From a checkpoint of a small transformer trained on Wikipedia.
Training: 1051M tokens, 4010 steps.
Each number is 500 + 25 x the weight over its row's rms, rounded and kept within 0 to 999. Layers, rows and columns count from 0. Numbers have three digits each. The size before them is the row's rms in percent of the matrix's.

# layer 5 MLP up, 3072x768, rms 0.0316, rows 2515-2542, columns 0-255
107:513526466515532469528487488557546560507460471512496516541505513508473496522428470512509552502508492482491493533455550522496505515491488539492509512486524485477537492520490521396494545450494529556486462445508536545508484514464494504559496487521461512480465481516504521502524524499483500490483464534479471444446478483498514511466477476509511443551509495494487500511499529515480524510509499523492501509460510530533481499486490528495473483457521490486487518518508484495528480522487510528445498515520506517509509519468546452507483499490525511492482498475535473528495518442542464485487542506487443495535483509531519476520523530493523518473511530516530518517529498487505503481489510511494487545517520498509483466462513488480473494529478476499540504505515573525535468524456520
106:468534479531481464507493483438453510486498500461481484476502479536477520527444487535505516481545466466485498522445521527522537478494509461524543505490489495455519504519498477522520535490517506519458473530515485523522535466510552484508488540511486519497520509542489492467490545485538546482471487511478508518480438523504518497474487504504457467493475465500486488537476501482480522474494539498525529501530510518478489557525498543519491470538497494491518497493537494523490484533470458498459507495504487490451475487498501485513484508504523524491499496510474503503461479490494519491494489492494490478504465512427557462501562510466536504484519479504495534509492486517504521474491483479485457476511490497508488504510503511460522515499497501499565547477523504449481472506501489
086:500486500511539483527511515511507536540487461454501524493519502489464551468488433498536482498530481471490502510492562542509468487497495507487522511463481465527496475516511490525477487519506505533496499561496508482492513501489531490498516495502521480484502523514490528531483483449500537501511512508542431487447464549547460506549522498501513513480508519503478511529430504534507518517504504488501471545498515537497556525471507488482495500479528540530505524468513508479493505514473480469471478532528544547469498508449501506497501480499455479498516505518513491504498476502548501511537527536524510519485511501502457479512514473551474503518542526486456525485483448487512528492470491493484502528512469530477522526529487511538513501479461444500478470491472497493504517499491466
097:478504506503489475497438512494497543495470477515510466510535444496487506510501454550533520491504527471492494424536547521548455517442500479512522470519499481498512507508506572466508530485472455476518514505524461487506517497451553451486454504528493436500450494528532477508491490527505483502499510527532503509487502500546550480505461486480473504455525524481484454493498522525486526475507469457480505519480519529482534507488490483500498485507467484485482525484529496540476471473510475517530496480481495572525518454508499470494462497522537508513518506467513474480487507504480481495516503472501507513556506482512482506538545509491495555485509499576484506475437516497484497493514470493505522495536511568519533484502541481484519503491499505484540509475507485515492515520499507
092:509501537483465451482515473507459507479484479508490495495448491536528497471452459505462491490512497496469496489480537469500474480477475478495461470508503495486523487520508523511520502486493512531530529524499507495495484467505508499478511500507511470510503496485492463468477539516497495540500441446438484503510521532539445500495492458516498476486505515503478472537458514495518509482459494495502507555518491506497493462531468500501475494463484514484484501509439519499499522522496496466487472497454522501510516518489488473573503532491494498475512462485492505477503508501521509501467505498436487527536461470529510483525475485494520500509517512496433472490515450499491518507504515522489476508492530517532485496509528501485542499531506434470515527504503516528514530482509532
101:496498474525510516535469476509422523476492511518520506515492511458476483515495474497478531531567485523513474481506527504496464512475529488490490475516460535515498499474485532478494474448469467505506503516506541546481482524503486499550503513539487537515462528507527505506477498513476525542507423464483480506484474499541485476429484545482479492502457470508477505511483537484488509468536521489480491546465473473489491486499472512518487533493463492502526494493519489526471522464502449490502503501481492519506452511484513487535521530491481459501489509544487501519475472456522477534536469520520483507462553519487466415542544474459509450533484511479433505495497502512503513518466470505491485533502510536528487457524486481532506486475479502502512518500542526516467479531497508
104:511529487483506511496518502512475517480489521503461481496493485503513553464488507516514534454513511504493509507461485506475535463541504457492480497504499506533491475503489541505536520505521506513492458532524482405520504474500497526514497465493485484510485488535486513464435475529465460512487551549504529441518506500478474492477537490483507505537505458507527474525488504496466492506544470472488476483502512549478499533493535483529500479477516452476458532483484524508534463507490493552503524496475514498471528502453530511478490533509513519499498493525497503490497509502529465481487521500535509514467509522486514483508540486553506509502451491511493488531468468530472491438501488524442525531478492509524518473501532511484505527485474461506498500489543484542469507461524505
089:459521493474468488524532472506508503471529519490520525469482494520493528462480453531462484429470477479514480494488526502503484514478515491518508526570523527511497499488470518491499480490513485517566513453527517500489512510537529502502493502543491466547521521491499527507520490484524511534530469535497498510464497518486539510460557491445521504519482475472491499518472498545525543504486472491473537565519464490524460503476474545484494462484486458497542529494508505545516508522494465487473508509471535494471465518464506500487484499457507482521470478498550512486472486499518499538475497529504471508460531505486500507527484512469492467486536530470475512515456473531505459482501520541458476543457480505525513508544504480535469485496487467473550512532490467492486565499490481
100:478535522491525503491526509470475496538492512527518512462483478514517484471449509493509519527481473528472491495526453508482528531507525501508517475502497494542539484508516509515520503519545480485510473537491506508470467492526484482460509506459465569499465541477483509503472498469504477521514490519494496491493499492473486502454513432520511458512477498468510499532526503519508529517484494470480520537484503518513488556516481593511501502515516493510507503470527500512502472498490496480509522454506496525466445533501512487523568522495498501524509521505473494537499505489497489475472490521502446563505483498500488472522518487501503489516489495491460420494514469501509494508470473492510505528467484470504476520507491515498502535543535495491541453471500523473508496489465536
105:492517531529511513519431507522512508530537512541489540497489510513493470485515495506527516511532495517484504470487515502525487503478509485483499505506468513456502514490536497501515502537510500498488520515473506468494546511459517509541474496518491503456525522505466509490459466475500480477487493500479504496516487493479480491467513492492492470547517495497496490508490498424507484499538491476503527486526464522468467542453434497531496498526461490550502473522531502509519494456467511524490516516500525527487494542473551490532491507550524474529471511508524532495522491548444474535522492496471538531531482574478493506462502483503532521484473492501481476483491531531473513482522528517460489482492495512454493505484494496501489508509498483479493512472492499445528498516476490
093:497489500482516547502491498499493493495501499515488529494477456485499449486469494524492481548491496553534476497490466497492487525485497500539508509504509506463483497549499524518518489486493484524509519505486545488531484485444457454537534461529520457487514516459513496520459491546511515470497549513501504461517516471507502467465493514519513525509504473506454510495515470470468499494487452471508526513539485494491468508504535492511490482509545517542490505467519504528547435534505493534555560489498560513465508509514532532515504487482545520508512516506497521466488497503474507483488526475524464462450529496478557522553494457572477459539506524529464419482449528467474480512498529486538478468511496523469513500515472493574514524531495517508503498480509465529502550483494491
103:460533527533560526527443468483487480494507475496535485481529522487493480511528526524486489518479533431489499490498471485484500486455495503487510529547490516534479559534500459514500518435470463534493503514486500487537472488526527493546507487538472516510486487517519488478469525502490526542476478484533489503465510504484481470507472522475501466479520499500491496523546446466493468501501520501508525514517477475467456515491474473537507450497464522518496500470514500496472452500459490467512526504487564492461489518491520466443514522469542545489452504511509490493492482457531468515531495486552558492492511546509516533538532473515559460459463519532481507511525497528445480515519479526505544485493504492456474534489472523502485506486506511488495470503521537535502489502515491
099:492498502535501487485473512514513454512524512508500510512495501524491515532503455527507491480518480500533511494506545553504484514508486479497515490507551470526476469501520516513487466475514483500484493508508489506481526465490531483477535481519528520536461485451473525519487503531491549493466486496486491508542515491521492473509507518496446500494477494474491500515458492434512529485522503470501485470511485492511518448470468490471495454485563509488536548505478502470513479514479472480532520471509533504483498514453492489542504515480492508491519488565542510475492520493471468496477499538499501498453518471501494516491524506495508528483495497517485479500492519511512524492459472522499503451447471516479538518533476482491492527493484489500563524507483502482551493503537560
095:497548487535498488523465507489449469464495489535542494511498492473458530440504456507510506439506499482484469497514504492556466544473463479491519512509496483487492485511506485483517505483448484444551492518489486503475511508464503475516479448510494477533495504521487493553440481467455547513499496495558508463462511467535496529500520534496469500465501537496513518491478517478497517497537501523497499538499513488515493539516548486493428465502499490495510475518509486555470513480507499520486528479477517527497503492492504490521493529474555486503479510508483494494544457447513481525465519484504484489506497487490529509531483474481510507480498513493515505505473504511491465505549501511489539499486510524535470538522506553504519518480426459487501542480500483491502502527467511
105:503473475492469512510464500549512486472503504466482517447501460512474491513518487526514519520480497494446443514481495484517488501503486477451458490515502506474512495541502529507498529489523517544472478494507514474533540498504539489471514467494488489517478488528532533484480493475492519503499478513478505533475491482493471508478545485494503493567516442489467523531486519525497525497523509484500483513513514545498463488487491516522456483526472508466508547515501555480483492454516478499468531436543495508537513521478521508497492552530528535468466514487482495440524508506505513485521537509502519522485486480510530489506480499476474477510511541483450499485506505489483499463516479546477488486505500466458487546511512513480470499461489487486482519456450518510517498510466495
101:469479477490477543504459478509486496527504524519511564513533490507470456474468505535528515495552502488508476462493486515479515497521508515476522446519482503510463530491497507471483490515459475461468468543499552501523504520475492513533508523509527475533495479587466507508517464489445518520505473486515491476496501538471486526500518510492545471559511513515464479506521501520463502496556515514511480503507535538477482491472501494502516503528468481452505521481515522493508477467493533496461478491449503471486499524490546482531520511511475532498534528544511475545506480511488492498450507489497511537492448499486478508512522476506518496507463485541464460541494466462545504470540500520519497511489462493533485526495486506463546488454492521526490510509477497465472487508467545
093:455548491568520534484524447469444491512515498538501460534510516476496537475506506482489482497525475518476488476501514535506498470519478480504462511478492483493500467452446517494537522509490521493501466534501519525469504497515527505473508514538513449469508491489537526504496487453475500495482520491520480512494478520509483525493528538509540523484484516520493488521499523516496491491491505520535498522490492508492470449495478524531515474517508484474455497487514496527468503505497504517509482506513514482474481489496532479517461483556483466474552509520551493510510494508516455507512505490476507448524517496471491505434531485522496500504511474491513469518499501536487533468488513492483513481510508493458429486503478511434499551494538510494485543496484508488547498457511513
096:549454499453496548512488506510490499495478523497513486504478478484503484539516491475464499500463448521476525519530498522490513501545504464515468494498513520473490481521509521518467515504505476529487514478505522456532486487508472487496517474512493513457499487553511483501425530523502482538457516522459486483484507494485506517499511465477498542502525463487475496486511535506512504488517499476536468483547490505508502516477458489501436491502488472511513524482508528521520484527481482515475570506495511524516478509511515508509459511528479541483525515497466507492519493459494530499460510534481480489493498518513541495553472495538535484508519502494474526519481509476499500449528506481501522488517545501519547501543515469497505498490502497509532546477500564511508543463501521
109:513450495511524507494506472504508489528502536525514476517452500504497490472503468496514500436528531478481469518554533520477479510484511505504557472521512492523477507491517471485502465518479516525573498526466559441483475491494534494494492530473512538482505522472504499511456485480484477511502515469492513495506490496503474486476450496524474492489518485500512474514521494487521518423521546507520496485512488488463522566523495491517462480501517512505496521496552477530487488512503504509498544445485505463479507544478528476487536503502515472504507517510509581518478496510470460524521539509512465547505484498491484502507481526505511493524493502490522483517508490501505563510497500551505465464489494523530522505462520508539519495479452478461473508517496491520513498494505529
100:477480488504468504494482497528521505509504505471527521510515488494505532489498511502502476525472494494461444497493520476576487516480496503459491418514494505505498543491524506467484507514487482490500477500468523503469507522470474517520486533510544467480467486524532474542473497545472453539486462492514503480464494487486517477467528498473513486506496522490513496515492510452487523509504519477477470546531517533511517483410515512448494525458501504499514513488506492493495426498482503499467480498478509505460499506497535517549532479500529502532524501520459479488505485492486488478500498517498485527471490526485491539538524455462501485458516535515522494468515527504470496474458478504492535490506505544471529468495504496531502510472518500511501510462505531450485484524491490
099:528479496464544551490464486462473503475525477536536480515470509491496516475482470512544501527531442482538506493480451569478506499469486489482473461484501484498483518507523507520520532486458517496488483468464586470503470494508509491550528513513525499450474477536476514476469532517509514516483492506519528487484468514510479471461522521490466506487488488508511547512512489486469480445511495491523493497517500493499453487504497502538458513498492474516503492481489534500471472479503511538464497485452477490472483516526506482519479476500479523507503459512552517479500515540524496503534536495518489488497512506485508515540552493539520531514493506521467491487485507499493507515526494517462525517543482514516478504476504470540496493534471476453527496480521476524497504464512537
108:522485489507507443492502484539502515480510509476542510451516491504519530483482490562520482526500494509492533476465492526525487532478424495475508463517493579487535477530524540516543472459536512452501483519506531516506480503488498478483513512513482482507533542502484493485477519485501496485498461486544449465488478505465535490491521507489480499492494512507491511544527497484487538517530508490524487475495491457481523512482499502515506483477504490492456483467469525519483448462480445522499538480522578539488472539509510513511505499516483518513508486492461470525487508468536479499474505512505453505499469533507503496530499496510529539517509484538479505498512476528486501504535519462463530506521524529501491526486562473480494513498476509459523509494507486506503508488499493
099:497496489496500482497491505455484505455486489523496494491459475510478488481477456523531507507490482502520464470489493475567529518464499462491498484512490495550522513536499529487538500518480514506495490510490494468476481532484505463496503491482506479466475511506491525512528481466507493498513514550492510485538496504516492527492559499514492487521486499488440476505494523517493579499500562485540496491495491492508511498471493528504459464529476516475508518476455484520473517540502482523530528526479470549515523500522495535539475475487561502479539507489516504484500530516513473497502480480480534527518471494457490504517461502462477514509461472515511455503466515476517478471498522526507516493508482468516522449487488529489524543525513535500497511482533512508501471455519526
126:473486486498501496518488521526506513479500503528490489503447475466496473471439459475518504458463538485498429482476526504436506470487512492499527516496515489478515509555492525474563510499511541552472474499513514525507502507510477524510497442482502468493536530496506476494492484478454519474485503553472501466509519579455519497502470472503516502522519517509493509506479504481491501485525502464522545533483493540491513500492514502511500521523503515486487519507525512480542482495506509508478507494525490466504526489468611507472440518498540485471471474474500554504501499491530439521468490484500463528488500534510484514464512532452542505468522501490511486514493522473502526512522524535494517473464484535507518498506523478477490498486477486482531546500453517503473521472532485
089:479496528466549549506483465500485478465493485450484478519454477484477481490439511456513449472517556523481501463464511521504473502476473479519501493519508515497501483509506511472499491540514476535498495546507494506510507498463481517496441496499525509487506494518505495503455478509469513486509497504522527485510460550484497476514512521453504514496529565472511507534552478474494466487473482461524485530522498525528534489482481494470488525468493560496542497489484513498471500487548485475511516515506501529456503504447532519513495519538523502485485511485505477458481467516523481497529503520501474447512467503489490479501535495512495521477537529474494428499479501511467502508518510467486456508521507572493497459495510468470509492515505475519539546469512493524459487508490503
095:523502502478477469452506505537528477472449510495480474493523509459467494461401437497464481514500551475506480456450540484467489461476460487495501452496520527498494479490492457481469476483508477528497484493495513527495511549502528510561502519520476466487475479518528516505514520484494553479503461492571507517512524466524478490505497487548491478503519506483528501482474510507503513520488497511550493495501482556519468533501485529501505487496514495486514510449537538477503476522490523480485498466489492509487490524452468528496482497547499490499479493489486541496493479483516524518479529524479477505477541518504534473523517471527447487491484529481515485528503527520500499479488516472514540472472459510540484503494458472451489524531513551508505487504489539502502501545538515
099:516512503499489487482483510511499475549510478490441506516519495471503505483503457515489497515492519501517493533522506530460497496528483503505514446522533531495470493504515499478516541488493508504551471486484482564472509515481516482525484460467535484504520497453522546537473493504490513442505487463534496501501505525530452504510513515445526501534531529508429479489485489448500526493524482494467499553499568470523493536475505515539495481530455521467530521503521509509463492448499503483453547453513462504525525516522512495456474507527478510498541491489471492493554471503489487525484510524486451525548460508525511502478491512498507479496492523524483514541479515529446482474515493502509510510510476495504478504526494541476503498466469532505496481486522528485524524497503509
098:486490494510522511510504486445491475504513488498550571550474481485521486492493460475517505469494511472507523508572476492511535532489518524500501517483480463550523495489474458493507469497501492486487495467515521492507475484502517490440510536544516500525468482472475499509522477477492497454521469506487507469529506481497502427513491492482472464467488488512522482546483486463483508519516523488534536503496472479481427482502451493481506510500496531511472484465522476522495467514507452496524529506520501485513463529448493534494492486554504505518477498452486512489508525505510489522458486519485458503530521489519524487533489541465487552502484487518495487542508516487493499556526447499487515483537490469568454480474463482498539521462508487523524505504494532467493551505544475
# layer 5 MLP down (transposed), 3072x768, rms 0.0279, rows 2515-2541, columns 0-255
101:508506528500467524541503514494484521494482511482491520520477505493532495512506468502527469505501501520481456515496491495474510483485470526473506516520510470501518475500512508501487510503519502506496530492499500466485491484513485509489526510501517521540523481536428506465466511511534540470493503533493495527507505481511514519516463557473467530537461497465527524476482546533512483461521512504461522479547492529467503481531506523528483527476460484511487525498460511466539519482534459472495468535502511556476481504527505492499537525486510516483512501495480480438496492542499482492516510467466518502499551473522493494493499505492521494496506503482475540503490511514455497465513450503500503512538516502515518441520520493519478488522530501460513501492464493473503497521510503
099:509499471516523467486464467461492481518477530483505510488495499500461501514478506486559499530455516525501472492496459504496489515491520499522503482488508507493526504583496507502462486462512496506494508491525449499496541496509479517470520538488496488500476518538446526560443482511521468511515507485506470480503502501471484500499502503506490455516495495481498507520490499545543491451503480484480516533538523465530501488515509536529525461498504517530523480482501522486501494496481476505538513512527464525501474492512515525525517462523490527493486522494534511523473485445474422492507445535496521520495507495493484480460500510483491493496498513482505534495521519424529556522529467544451447481509519527493470438487496536529485431503548506500471470511542513485513488448478503
093:549483453483546495479431482498496491482499535524473504525502460481512551536523499548480487500482467499532520519494464486535500517494516469445496469464476520497521483524502492481515510446495496472452500493487504512504492495477522509544499474521508536483498508488526445452505502511488512488530481508484550520522467457443529493532476454524508477496511501509494476482545465495515507498490502506507540496489518519521475458479520519497534546495501481480545544474502463475501525484513495505500506430494459479545469522513502484539509490530511545502468489510507529486484488466542521488422468510478505477523550484518498500492524515433495535491507474534525500467519515468524510500553478479522506459497501453497513512481533469499512524493512514528509503471533480472488515503498465
095:503496448512531486569480493500460449490497485488523501498513544515504484503484496505482510504533493513506539522514473501533481521527518431525498461487512511505500474499506491479488511474488481500498470480479552468493487522567478463485537494484497485500541518503476458493520462486502473478497508473472499476508491495493489500529518461479496478475502494493540491505489478509505529519446587492480502497497485505544541470501503488468464517471531541498503475478450493543494462490501489489480491474508502527495521492527492494495489491493499479492481498509503479541489495516511489502466542542532493508483517527501503479511490487509480469515457526498530470472499525500516483529540505527488531567463495450503502512503497517446514532481491486493488462533502514467483450475494522
098:539504483490555502490474509443514540503526515472549499540535520472495504501558531502522481540481502499501535517500501485511534506496509514467473487508457502528459551495502499492480546492453492523453443504496518480479527495518521537526486503526516541472495508528537529522519484481529509489516519538551515460484456488463533524474546534465546502494461483526534484466510506461502524543473499498505482481481534488534517510487485491498486493547525463467437532495508518497505468485525514499492542473494510477520451470473498510464484502545507491499503529523523513497497502482507494498522486508555530462521449506441491512504517497514464529494456495512518553499489501490505481504521472478537533464485457490496498515484466477482486504489490553524492485465529496485467479482489484
100:505520492515535524519518517493513539485459535528515508513517499458503482518473499480551522508497485476466524479459505482517529549497484524506499525493505503460487512512485448505480467482487478528513510465484478514452475523515501533498451496504493536453494485469507494499512515493506501496528503511513507508472491488526518471497496522502525482509500574480493526448501568498494454493518507485516479515464552492491498483537505474523460501503510558493519502501513443464516493561516478527510501505511451475539445519493453504483494486493552483472475513481446515461530544513555505546466490494522526550502471522542478503519520512513548493507488529499455472510477539484487476509488439515495470491484509486468546463503491520515544521482504481485466490469544538491444502442513504
101:470443465546515517510474479491512477519478498501511490494536540520501509472508509501479518509514531480445474500499508512534492537526473496454452486492527516550525486494526507482483455445511501455510473515493504492499529482496492497470506494459456468479520511503494450531500501508547519545542523465516540453483496503514493439499504513538512470487481508525455526516467476485522528473502470511495502473531472454527523488517487548507483450519470503516461550506484490513483495471497472508492504518529532489504519477533507494488510513539540498502491506471483471514494505475518488544494545473462486547504513526480523445507522479496492489533518467510476484525533516521506486488504502520492497483497502485510479493506446492476510503491499489475501556526570499508478523519512465
086:514518574553492479473502491488485492501497479528485486519504519514535514520526483547490500495502458521471494506486467515565510521514485498489535537478524485519522467511483457504501493537457507489454483517473521527521520504461492511497557533508504521462494488499508481482505507479489493469495540472452517479495507487480513518499451503522526592512505488539470495486566518481475493501493473503495493452481536484501473489509504540511508513506535513485479486475503505476482472486488572503515500529527447485526482477466506503504505473550476542512489502491489491479486514456491539481504489457512561487526473507479495462463519521497480541512473488533471499502491489487522517495519488463479517471467501475484510484518513488500485520493494535524474502479510518524523508465524502
100:540488513513501553536522520490492438490569501491532475472515515462506505494520497512473499483508518496521484471502514512520490474490432499486486505496502536486430520556511450484494501502469495499518514504476509537528475489495467516522462450526520478479523488525501490485507523538490490509455499513496514493504503481535458552594536510457539484487493490487493504511506479488486471491492513501550461518500482487526519502463479429481499462479506463484517481558495512484500533491522525528506486518507523496503525471481500505486514541524500479531527504487545489474511558509501542514476508504531515510501519520548530508488484510533495503506540463491514504485472548543561512503476508501486493525532490468486511490517539449472517520485488482478438547576475481473483519505484497
097:488503476476526475502483508503505478512480504534489483496487494507489461562476508478489506496472518508456526501506488510506531543509523491547497511510502494488508531508486513478485484520520519465481441495535497461490502497558537531510444488472542518495503483450527522460484527512507525504512480461501541537565508540503505507438489496500531500513485506524521528487534479566479486510526469527492498508512513516550529522489427509479501535524525548514514491480472474472502505482553504508530474514472519498510495530531488535461500466547499480451536520505542553489509504504515498496510495510464484421500501474543511509537513490490527520486508501474499480492476490495527545494496487501476517500495466524483479453461498516489517532498528485500497499515519532505511483538538481
095:523514484492463477493476476543505521486485490492511489471489494474490546535516523506496481519497474488481511510505548497482482491521451482475489515519436496551518502496523540523485513507490508523524482503499452523465496526557533520494508515494463544515522486478504501476472516468514485520478487496464520489466464507488525493497507467519500436499499540519598507498470493484520495502459537510493488534469520514496533439473506532518527500512440506488513497520478525463494562481529521489451482470494462496523509495500476503506471521493473472541499524461472496486528495479525519540516472507472529483546451482505521484476474535462488519452521463454532529494543513538519519486494494543516496533474486508548494497535529516478505493493477492500521459511480540507495472509502527
108:497469518569469501495482466530510457459482491516481495499511463502498526512464484500461508515500462464469515533528501498535539461481479543525518523505494523519497536514440491509504435530506501518480502493468531482501481472524542513481544547474470472478521545494490511480476498473500445486495499488479497502496494520500476463477468466495528440501477476501541537477526496488465477508510525492519506549515523534485454479524485477529525499525477494500515487533524495477517461512483511482494485507527526483507517480470480486477543500470507528486496483528494509528484505474537495545521492472515503504496516501513509483506504536535505473470496506501499514493532491541490474482505512516468525500525553505496477505479532521536514519526531491502506518481498478521528454517496489
092:482447523485476489536524480489521480470515500536495555531477513518500484427501523489470483546511508491455489539473495494507542504496521473497492465534483509477547502516477498553527497489503467510523467554478467538504518531467509520517505475522488506490510501561509483488473469543522497534517479467516519482506480485444519513494470481493502508510542479498528514465512522530476489496483487551510488513509492519492479536520523487505486487461476454530460491493496518489491502496526521521484481544451488476526526486531486499519497479508515533486518437517524480504554443517484498522484531505500484492511454516469500473497483490493511483481517527510522512529514520520449519464468509497483462489501555498500479522516548522482460496527516515510443506497520514494470525475501528
096:493507469500534502549513455490502532495491491505533497482480543461508485561523446497486506517471513506494466519516496514508526528503495516498512527481529437483468534497513477502454516494519491538513476469472527472485431505510506519475503451480483494507564541516508485507457497516533472456480542438487475475516486505514474488524461527492476503472479515496520523526474522456499486514471497496525510474520512472509431511511495516494502496536486507494525529510442503465463499515503512498525501487527522492439531563489486481517531510507492439564500532488529532514487489505512498521469472532513498514499538571468476522480505524538499501508522496511486480518505482518516510516521479529486488516486500499482482471518470473543458447501496489496519479539521470507551508496499502
111:500534502485438503496509507485507483490458479471531488455497491488486455492502512518483464513502531505496543496488475474529510536525514495489511487573511492498538513532475529492533537501514520489500493523524507534447522488496500465563479499492478524534518501484494521523468497515486486542514484507498505496517469513493492451478528489527512469503493505485483516504476508495487496539524518488507541505521517535503474501537493565513451522515474530520499465524494509513495496496525488534468483497527494481497514516477501520517523531464511505502477485494501505509513552464511485466490479484464508540482462476466505460503487492494471523505520461464517484535464501517502481506538492457485486477552545470511530496490476451480514498518532472486491502481512483506522516520470534
099:479498452483479518472512495565463475550484515460524478484506509465462514486521476519483499497486492524516478522494451535501510533496514487478493498511540503477505478517478492477487476525464494507509447502485476493490513498509540542484509467515536506533472545478481500530511503485548527482453507536505501519495472513505514530499480497531522552525534489537489489492508506540499522496518526420474505519517507527491461471510525486484471527510496532499510507506500507479500475466476451511527498480504487539508458467513440506500502509515490525487499497564480519509482504549480513527536526533499484508512491502523490481531487474507493526476515541527479451484485532500509448482504495499476536500466548515509473472519529517504502492539493526509525467515494508495448521502498499
094:508498514471478512520467500527489459493493529519522436501505498503540480514490514510537525489528490529475453489531522563485490525455502481478497512521523504508483516526536487504494513531583478503497528482518525472488502528485509512479507479463499500456521545526489531490477511543479494509470491478441517536467502532499466450484481466486507490493484472505550465462516489529518502486491499519496556457525498531484533502500505490516476520525469512507505501525483524503533511508472483495504531466504503536495499500543483524504484503481484509525426516493496548513504534513493492460528452543520474507478512496572522480533529528490508467475495541473522507478511485486500484497538522517554529516540474530504534469524563469481540502438492494477486522525480495499475484517477479
099:480489497537527461520522540474522511489482524468473460493499515535492474541476529505504500482508521518478483503511537549494496511490517491448522486530508490498445489534534521512468492465517467504474486507493490491503492489512533523526541510513446506539484525492472465514517505507529458509532501486444491509445500543465425506515482520530529466495452529522512508483499488503540485480490466525482506521481504496517496497478501481510455535511513501527530491505495535518513536536519490501509498493518534523503490463491478466521510490500497510487520504470494471545520508492472526472462510497497492491499540492480518456519535454489489496518511504489502521507462519513480541497511462472486511483498510535471504498501510453518503506499492531485484500487539478492522489543483481
104:481527481484527498478506527472480511520501517518485517521513508502478475546514479472492494503480471506510490495470509478530513502516468485523473502496507461516502494450490479491455494434428496490464503477536464495519458518497503509562503463521544493520514526505540508517505488483493505514466498488485446469519497487517494486486517464511493520495502459501501484485513526538492499486505526528487513503494530459518512510514504476495525506527479477482503506527502525492501469480478518488514476492555487504510509511480498512495486485497498510531477488493533536508504495521503494539510441487496516517524543519516497506531532500523523488465526471523482512499502489547493501521523496474487556516459511518513498508494502485499496502492470512481510496465503505498523515489524466
096:500517518530509459498531513509502468531507504545511491514513521489500484462487470471517524490498505499474507489511491507473509488472470479535534497496540508506514524478474447454492506488501546551523457481506513455506512526497498526475525477468503578467467468501498489476493498495489481476534490535456524509530494554517572537486512521531488527486442542561569459502486509509511532511484524547490465466469508445500501483486499547494500489523492512459451496548493509496498504517518453510545518497505474460521508515460510522486520496474526489500516521494542544492506504527490460485531544501535467504446496506470517499495465469467509514532506494475495515512486498481527499493513496539492535495517490501510497542445487496495461531486501509494493515498495464455485477499546465
095:507493496500483507509497499482496554535510515462476521511483496505494476505491518501479450492487479501502469475458486542513525490525485481557492506478474495461528566525510488527493507518545540507492479549474519553542515486557479524503470488501497484497523506500527499500518499509552518491524507518471522554488427489522471512500503503464542469501473499483498535475500539501511494554519517482470537509492504436485536514493507528474514508455487472482498498506469487538465500477551540466516506522474495535522466487482487491484529492495490476486514483451497476483485527495507537510481520541497506536498523484488492474491552511514498487456479476475465524478485473491460496501457455485495462499506520495475476489455493496486490526488517512543488533518513494443451503561478486
121:465486504517475453455508442533500486500497514535480505510462492525503499485481498534472495474545536462494511470477464462515531480513552519548503503504454511500501430508531504535484497468501504506485486504520546542479438515529518481490478514524535515494538520478467517538517483484433514542525508531499496489516504547473493527502480497491488508496507492536491498480457510494511542486462483499545503483488511529454548497489463495509537459481508505497496507473529482490507468452520521523483521501532523462495489517511494504506497500461511476496541445538435483526517498459473469477442553462498500483550477510489480496501526525512504506480518504440490496507484475516495503490538525462513503500545478502475473477514486514526503483518510497521496513511501509513507530505476526
095:484491481475465512484524470503497561508544557469476497484542483522506516502493527492511474461494506507482446487461474536502465504532500504509485532543511495538452511456546532486482473510522509542481492489509522524499525504545516516488495502494489505561523494493488476559497527523517506513501525459522484500510506464532530517486471533515497515480529521509492500483474467455502454459509450550511493531485460461494485457534511488490504510579488505492455524531503480489478484495518489474466539427527493529530507444481513500462466490500507501445522470487535468482502504497525520493481508518529496463480498476477495492493510497498537521490483505484483506476507499497548535498495492511474461496525501484484462525484495549489487487504472502459476510510505514520512534530550485
135:502511548539511507518530487454505527519518492464534557490520514537508480491536533534499504544540470496522570518537504515546458545539468497474469495480499457529473493482508504516429495484491448441543503514478494467481519477509508461528514550496474512493503483504494507487509488491530502499479481466489482513502470446547506512518514511498459496500489500503498486487544484517499473511485498528492482490516498459481487486519511509494488435503477494499516489505469506541423523505490503492510480517460533514507483502509426460510568491520508507535526543505485492462510493517484561453511492523509518481499491478461526467507477436514491521530495519479486522495514478514517458493488491505520474507544470498487469489498476506534497535509528517499511479477528479480492480511468506
092:489474509515440505481483435527528479561491491482489554516461492457510528508541505537483483523490450523470524535507492472515476483507468578484495521539492510513503556514484524520528474475495497483485456461489547482471489498547497500501497506531490495535512532504488491536496461493508476509490542512481478478480491497515500460533528506476529489543524471469511480498486510524445502492462555511505527497509518477506521501477442520489506502545464475524445529502477526521508491523503466447530468508537501549488490516495460512504551508462479511513511490490533512530494499500485510469510476495504540483473493453523474484520478484452509512531495508450460542525482525505495473490498457553506503528506509532470508480511489533494505431483521545526550483498523500538480530453492518
093:489510521554523477499485478534515516548459484519489513544475512524472510481530508490476516498542462479494471516494492481515478518517496483508537529454454503466484507501493479507556496498447499490515564481481482477518495547495491526458551530473496497490503512552522468537502503489493481543539519523470469514533493509484491465498486497501488518507497503517473513532521518519458505483513494488525507504491555502513516522502504466506480552480507496483515504500414481494504519522491490502567491524510553465518525513508528483460495506526497495500539462517527499517472496519494503496484480497518484507475485517487472549452507507485550478482481476536498478473488494496478500545512497522549470499481502539507519514464515537508491476499464486494494493479518503536511515487456502
096:509489502482508523552487460478532505499471495497558528559534521542542539503475466548528553511481486464491537518484516508512496474503491466472526481488491529505473521513498450506457539486519488512517557515519493447488476500548500507485477488457487497500481518526503522470473511472522476543453501529445512468500493525526541507479510527471511542526512493511529496522525526514530477503505507484502554503521471518507500478513540488480478541489527493528476477476516516460509463543490527490474518537481504475431516486477520491510565460465529471567503517470534504430513489493496496511477559512519532502472503511471498463488536479511463506543494450477509488485561470496518511509522484505512496526520511492496564477488507497528465497542514515503546484492489501552528492454506452